Weights of a small GPT-style language model, trained from scratch on English Wikipedia.
Size: 19 layers, width 160, 5 heads of 32, vocabulary 8192.
Architecture: rotary positions, no biases in attention or MLP.
Each number is 128 + 24 x the weight over its row's rms, rounded and kept within 0 to 255. Layers, rows and columns count from 0. Numbers have three digits each. The size before them is the row's rms in percent of the matrix's.

# layer 2 attention query, 160x160, rms 0.0871, rows 0-31, columns 0-79
088:103110120112142167125131120131160086160085102104113113136147159169179149124158142120172090127085165114107122120120114160173168126115151109114156118112171164134157117134129160137131134143106137137074124155143162121128135129118121107154142135
093:116090156122110123121149146143085148129137147077126101103123135142154131130106146117144135080100119117130133125146156105078179105120118113137120114136105124140148202099142137142123097108121147163118138102126081092132154085087144112128152148
103:073119158150106161077103163123127153134159175104167102108089115111145105123142135145127164108134127141151134136103145108111167077149104083159111152134134133139119165083112166129111087086170108134113140117144106122094102124119121119113143105
093:147135094120118108133140092090107121119127101155143131097144100125114120127125084157069155148148090114132108123125107108140101171148105127116077150142144124070072105133143124107109124103155149144162127098121129131102109158106147133079091117
103:087143136117118145092121109127090150139149153131177111093089141092132128130130141146065156110140113132139117144110079093153108130120110085150090160130150140114081125128158132093092096096142131136143135085139093112115097145113165122085079134
077:123133097096141138156139109107137115152085107164106181101114102130111157107142104162133169150137133118104117151120112128186114157107144113092116110123198127109067068121160140154144159129114135141135092106132155106108130137115177113103103134
077:123162144154127126110125111167122153080213129074126104139148125114118116128112156161109120104112133177145126153124099123088131074104131103141114131142049082151103151097137140113139087098137163140134133119133127115123083114113122153115136099
087:122122117158092139123140124097100123131108133118172158113118117104107139149124138166096165125129101113116121152128108113164101132116130087144070147110149159130073096134142143109121101133099159157122133087133121116155083145127153120086128119
092:131130107110131126089116148087129129115084104175149111049067077123107120100115146080119138128168158141131121132146169119143135177093135143139135131143147135130118133124124108150135149153115099092138140154112085145104154153136202145118133131
096:106104149105135108149119170140136148153104106128121092157139137169156162154160132119149107138100148131128139132105159140134152121135128156102153111120123122133142150109090126170153165120145100115099120175140140148118140103153082098183136149
102:142149146171079122134131114158125115138136156112165122115145141127108121146185110163118173134096072138122143133114133123114130113134098120141114173113141120118101104143141106118123095135105180147132130087128109132144065133132140127111133102
082:132136119139111097085113154132124115147090092160131066098110134141135153141133120095150099152143136094126145145127152106144151142134120151125171151136143185138138132120134166150138146167111125133113162160135093145106155094123157141129120167
102:121106130117114120165137090130113092153124129141119149173158149136158133160147128128146126152109113142127151113091110142125154073137142113120145097096171126116146105135121140092129135083129162149136119147151162128128148148132088115157156149
096:149132130114090150154122100164113114137132108118108125179172130077137112110146135167120151100098077155119155127122119121149140118152106114145101137115112136125108143078116155090114107093183197121162122120125128142136104141117115129129106100
080:114135128154113101116179106118110146158112122115166149108139125089127085159143071135080141151099126168138146125118088077134106106153127147158102126090134145088149117147172111132099110141100157152156125100162109150139115143136160153095112130
105:130153105115114124152140107152115132118162101116121148112167125113144138089139132152079153116115068138166081143135096134138123116131128112115101131136067142136118140137130124069110125142159179132151129114107143108142098151097123119125118076
108:115118146112105154165157124103125146122138153109122158155178120127107135107154127153108143152122109149164144134106101120095143086139092136115104109120166115095132130109110161105107112086135212171127114127115151135145133136110109092115139089
115:140141113135107149113102131156134106141174128131157179139148094119127127137123131146077190122122089127123090121102095123139136144126159114149121145155127140113091137115137152109115104126122147166130138077113082092130115131097143118108122115
104:146129117123112164127141141161163137105107132169127094170112131081143138121141186157146116130143112140144126146145132121071146161130120126111118104155096101118141145059090132180152136153127151127135129164086142109149129112125158086148131108
120:119144099137123100099172142138115190129142081128166137083121082149084140119146074092095130126146169113142133089126164130133098171135124144139118135138105130106145140165145135145113132152116079103127105105156119143111119137133139115113149130
126:125168164134110120156137106122112100158132117127113135130126138139127127138127091066165113132103171100089175100093149126155132123143136150166133153125161137134166115143155098114109139127101126137112127110170133177143136117134091150128171176
084:118159141084151113147138118152143164124103102141117124120148162129186131158143123144110128094101123148126119123135102088154108117145116120122098113063109114113188096137169146121089117155130152104120103090134142147144098118120105128083106119
111:115126130145133125150158196143168182103103110125147126177120106148174113153145142122092140089103118153184092159151113114082115146115120146110097116109110135097136126125138166146097134173129138132107138109108096132153107128151145122109153113
101:104115118134142155097143144136146145122141139135127128117104120077110116128127179173118140162135071135158083152140121126109130119101104113109144100143129171124101117119074169125191116104150123091163154174109126107145125147101141136154100103
121:144168140151082130133163128106104146154107163118111119153141101147070111153152122133112145135123122138124151116115141108098141080140095127178135144134164098130160092155140113115108138108092124126118125124135113187133126113132115118116169147
147:171150140133090155139136126108128106145106159147137109130116096115109139162125154122111140093149139120114159142117129111072118136147114144180130138167147089121154120125130124156105135153099116148107121143083106148143137086129125089109166148
122:127179139167107109144125100144110102147139137122118140148158119140113104151138108111127135112087169096115174120094133119157164112151121135164131158110121140138149092161143107127102127115099141158135121103163099153115133131144099136104141176
123:137157162116129128116086125113118098134124147145120129155150131132176149164123130092142156089089148114098171091119124145118142168123143148153126174127139086115122095127174108145118120134131176159116128099125150132138152143131072127115105160
120:143146136140117105166098090129092114125139138087104155145168115152117133135122086118160101151080167097122181108119115135178138104158144106147115145108141135133124102162141099118100125097145154134128133087167117140106144155115112144131133174
114:135122101141086143125174156159143192121119119130151104120103123126133110100148125128125167113123106119170091117147135121103100147122144124112126123139068118110120118140130181173153145179145116095154134121082122131148087137135144106126151133
114:145106121123104165122133147133146177131133166114163116124107132129143157130177142163110136141143082158137096165159140151080106112124125116108117095168135124091102150092117160112140142164122135138086109129102129112161141076138178138137140089
112:120100109120170155146091118138135118110133126145087175149147146119161120096099133154128105141128105159150095124139136138155159134101113129090156096118124158118104131085103144077177125103177141105151134160129128067124132158102135120166105136
# layer 2 attention key, 160x160, rms 0.0849, rows 0-31, columns 0-79
090:172115092164143154152102137088138129130117127096144098139114101108105145147141120103103105118116116139127134161150132115125098106147148146148134156120136095123120133146119086105159150139105091096146148112091190122106142136129105121152111137
094:076076098101068134066167135156098152112133115155150147130134121157127149103092154163122131098169116150124124131157147125094143097113101112124127105101118124154126134136141120092151084114157143117118118113108117064149108107106138101116095100
086:109141161126119129096139115124108133118101128134110158093159174133151149130136140175144143123102150124138144124099133155137149152138131098152104127133148164182114130150097154159134117133128145166091149159190128171086119146122111116121143132
099:183144125152180114141118115108146073167112088094128142130120148132144112174135131094137120163136153141120142149134133127136094137135164140118121179129140130082117106124129094146147163142081126116170162123139168154109154104182133164110111122
099:171128142150164109154093144110147137133154093133144118124110128112109118159136126078147127178104130110153155138137130146146149134146143157102145124139113128082125144114154112139121155126097157093154143149114113120148168084148126148154101132
086:155137094124110135163094145135156136124184123164116085141135114105114141166109138099133105135160105159132084153151086108094098104110117121120131097131079084117132160090127155122119132149128114123144112114101086070125132126106163127160120092
074:151117149161140120165110125094133117133069108109125140133126112121130154183172113103151150167087156131145185133115165149154133139167170122111136131130133116090156150133103132167139165136089163126104140105141154167148126137148166174135128093
095:181146108132137160155089124132161141156179119129133091155122119147126111161104109123119136130161102153139091147117108085095095099106110130133136106121132106098117129065126152127115149112129099126166117100078095096134161100127122136125126095
094:112143128157119105167142108082124140106141163143129098143101097141067127138115131077114081109168129130097118110140142126156151140126122138149129122166109096116140184156150080127091105166111084162072109133129109081132139133105174156110118133
096:099160163164081125124127091100117108128072141103110136126121137138107135114143134139127125102121164117112193118140162168139155145165137124134098159162148150116146131172116119145098106137116140181052140111175136165099106115153141116106126159
099:174138099133155133104114132176128130148167137140130119156115101120111109145123107098111143163142110129172102127129093090103091122111133145131153096131109103092125091085141121117140119109160133090179105121101092083160162139130103111134103126
084:074097114133127109110137129118100128140075088124134167125122135158110144104103113170125106151119134107117142139130163160134109153133133108109114146139162148084209111143128062127172106103167094117120164180141129159105116112135153173109124150
104:099111094068140136096158146139095137130108125137133179104158153116163151122137118147114133123116126109136151107098118126132129094145171101139118118115143161157113061130112164098136152085150163119137166129129132151123142113110113121147088134
102:161102097099138151086150166152121104116148146122164130129136111110143111154085093134144173146143124116154129137127091108110089119113132127100141105111118083133139118094127135138149120075141136106179126126113129100168152107131083122142131138
103:165104087142138119122142143126118120116153125118093132138112121122100107155108127108113190170135120118131100131138111107093099117110142116136145149137098111108136141112166087134119108128180104100152146112089107123149144132087073138150122145
094:144123136126156133102174154123125140119138126149175092175115133141124100153132100110135142157147121140146121126120116127107106104107129166135149124102148091105112151095121112089114171119123146101176108116126078112146162147124123108117144092
119:150106111112147122075131149183138139119145124161192153126116100137163114151106117138118156162141110106154117153117099112109106107093110140135128104094132118139117115084120134112161139120146110119187164118086135086132142136115119135153103141
092:162134103096147169123136155179143137162167117135109094161115105156114108133087110116116121160133110107169093104144070111096120139108103110124140116110125078103123128081138107109140127108121153127159071122106145086148173137133138093139108121
111:164139187094128151128120158166161075168144114125134130172107096160141149109143149116123100146137151136145136138095123157127100172122080126166143122129157126134167116097104151117144122110128163134112122158126144108145095139132095127112146170
112:104169134130130114199106110141162150133162110126076141115109150106140118156138113130096109162136136174139125072166130119149108139181104128178121148177124140126116133114130109122109112119120099112106134161110124126128120133128165160121121169
107:065089079125097095111150120135105165109092129087151141057146165115116137133105146131125165107092130094113123126140144113111133104151161086105122158112130124132117122141135164130160088158134128154135123100149157163112137108080126139148102092
108:120118112157149121098157144119114168101146161114187111134146149098148116130116125122132151143129099137145100132166133077129142081095120124098155159130128114119108149130140156117121127138112134139165102080098123113117152127095135129144105078
112:118108131134158188133130156124120158093146116111163086170131139106156092145088105146119107172149125145129166128167096108177082148144097087156130130148108113115069109144119111133097135088148098088132126111125121133114114112123111146109126127
103:206138195112126172129106136147125092160150102185112151150099097135121114143128130109145071118156131148142146146097136149133122152109101132139137104140128124162125106126095102116120141119147141118125153156096094108153096127178137107104131158
118:126089076112083127135151114122109131126122133113132138087104125122123118114085108132109189142121126098144121121145122110128113107153164109128150126104156120109122146095146104119146094131107098149164130105090150129120146127098157117143082105
159:134134097099113164167141135164164089149119128114100106112116125139138131133111133114105138155101133138174133135144116133116100143169121107157149140139162110083147122106133135137137104123119109142123111133092160105139118099114119118136118119
114:092089083157088122122154111112100145101115131080132127071143135126128136114116122144114172115108117115129129148144133083131119086135158086111145158107159118108107141128123132124160093130113123142150109099115162155118146138094121128142094073
126:066127091161126122105134130156123163104117134096141140128150153135168120137132148131155142146094144125151134150132133116134137099128149105090133157085119132068134115148131163151152103144152148116171109122167173139125130118075076126145141107
121:074091085171104091088161087104099162136099154089126143113125130117109148117142127139139171121129121091089130130157139095133149075129173116101103150092135138126141136137148136114136106125134119128151089108167147153120144152093115132157111081
121:136133136115145129159117122141179162118184093157119120139116147124120104115134135152095110184156125160122176113153151095162100115152113138183117076159148138127124122106100061078120137125128131099127156109138134164117152144171141147101100148
111:123158154059160151146133156127171100133156137162116160161116124141158137140106105154146073134146151120134136126148086137125115164115121118153157132108148093149110104141105112132100140096111151100120115163108110101146118101188135130109130157
114:189134186124131147119105174148122102136131109135148145181119091146111119155139128114139128105169124126144116122095114159135138151108102157128116116105100124172144135114136155131157172100148168140118130145147103109142099167133129102121143156
# layer 2 attention value, 160x160, rms 0.0583, rows 0-8, columns 0-79
117:125151095171109092112113132137149120112100130160116122143166143094128107199099138152153141121092120162118163126123137155115159114167118124147150062135116113114183094107110104155122139168102133112128127097134124140144153088138129156164108137
122:121124152088122133148121116129114110133115118121153126134125149079121145112143124100108097151167138100135116154125142207149130127152116142153120164094106168129117077120144140109151123162099097104163140173119168118124150146136137155143150139
099:118129141104103154143150116115119118134109132122168122117087146080078128075150105110148126137129162168127145118077135138135113110104124126138121110152143137161154174159109164135097162107139161070092111153104124137129134112130077122146148120
103:116170147181121122099072099120145136132102137132139109131158111145133145118122149160154112112123090144134145070134119112104144079154159094124102081124130118056140113132155100129106147171129105201113102122143167124137116099088164118104120145
109:116132128086117161146132152115101184166110132095120128128102170128104128161123136145177117095088114143112078143102096141097096134127110140166133121109112128145119082125084148116144121209138118137129107163137127137098114130133129152142096140
101:136081166137117170119173100139097152105184131127114157140061139099117126120105122110162117141149142140159152121112140109127154146102119182129109155105118122170132098113092114137192097105096154125122101131131131107112162124140107134124104142
085:100111146105127150180130166110100124147141107157112164148153176124117125103092095150166150139122117120137106184144130172096118149126111119102156160129115134161126146144119170113111116126136150107137118140109127139094128117170139129146107104
102:120134120136149129155116112135143109155102107142092156099169163166154107153145101146122152108109111131130144129116141103119147104099134142129160106157158115164136095152115098135134114151097121153148143140126111122119133123146183150170088115
098:101114105157132150104111149162145104114101105151142118151108116148164082177186097128113151141122142105150127190112137121165130154146126134124122152122114146120104160157105089137124122117103128150141135074116108117086151141106162133130085153
# layer 2 attention output (transposed), 160x160, rms 0.0419, rows 0-7, columns 0-79
117:154120102140082154107149127147137092114178176084082127144111086104116100114121127126151114104099125110151126136105124145125123111117073090160094146131127089136135125112080112120129083124168172140142131117163176163143115139132109153126142140
115:113154133143082121125151146131162162112112085111112117136140127139174133166137113144111138095144108148124121137093110114123178115089118124150126088129110136123125135083144149105109160141134126124127111100147110123092090134107179123141100108
103:117098157139104166179135117127112134137158121123130114133160151125122135109138133159133149131136118157132158142127157106147129110110121137160134167103112130139144124114145148106110100129136137150108158100144061161129139118139076147096123091
101:157108074119157162107117134154124144143149147139104159131122096105105168114123119092118105129132136099129183079171116172111123162109087134163098144121144101136140133104099117130133119127129148150127101150194180148141107134138123145126158129
111:091121116118066114127126122109106141113139168075111113147129143124129118117101131130090136131102093121131140152075159150122134166131070121095131142105104117121130096109136153124120148083167133171143126166120146129119116121136170116153133121
093:149131131157042139116108086129125131158156130122119120089171133164169108148098111130110120117123073120159124141131143136146117143136097129071074124145146116110138136100121117154118145132142097161096106122106128125118120124161122141164111092
087:106147121128137153149159116155116127116096147117123121146147152145161160141148116148131106148136093159087136089078181113154161150131082087146158105100130123130139135056153138094156096078112113174124140126103125074118096148141148121110141118
103:112143111154149108136113086123101057137146175105107119137115088133135140108128158135146107124106077119100081151093145138156141162167094116121118130121131101143132098117081099148148153067145113151162117139119192088122148117142115119150139146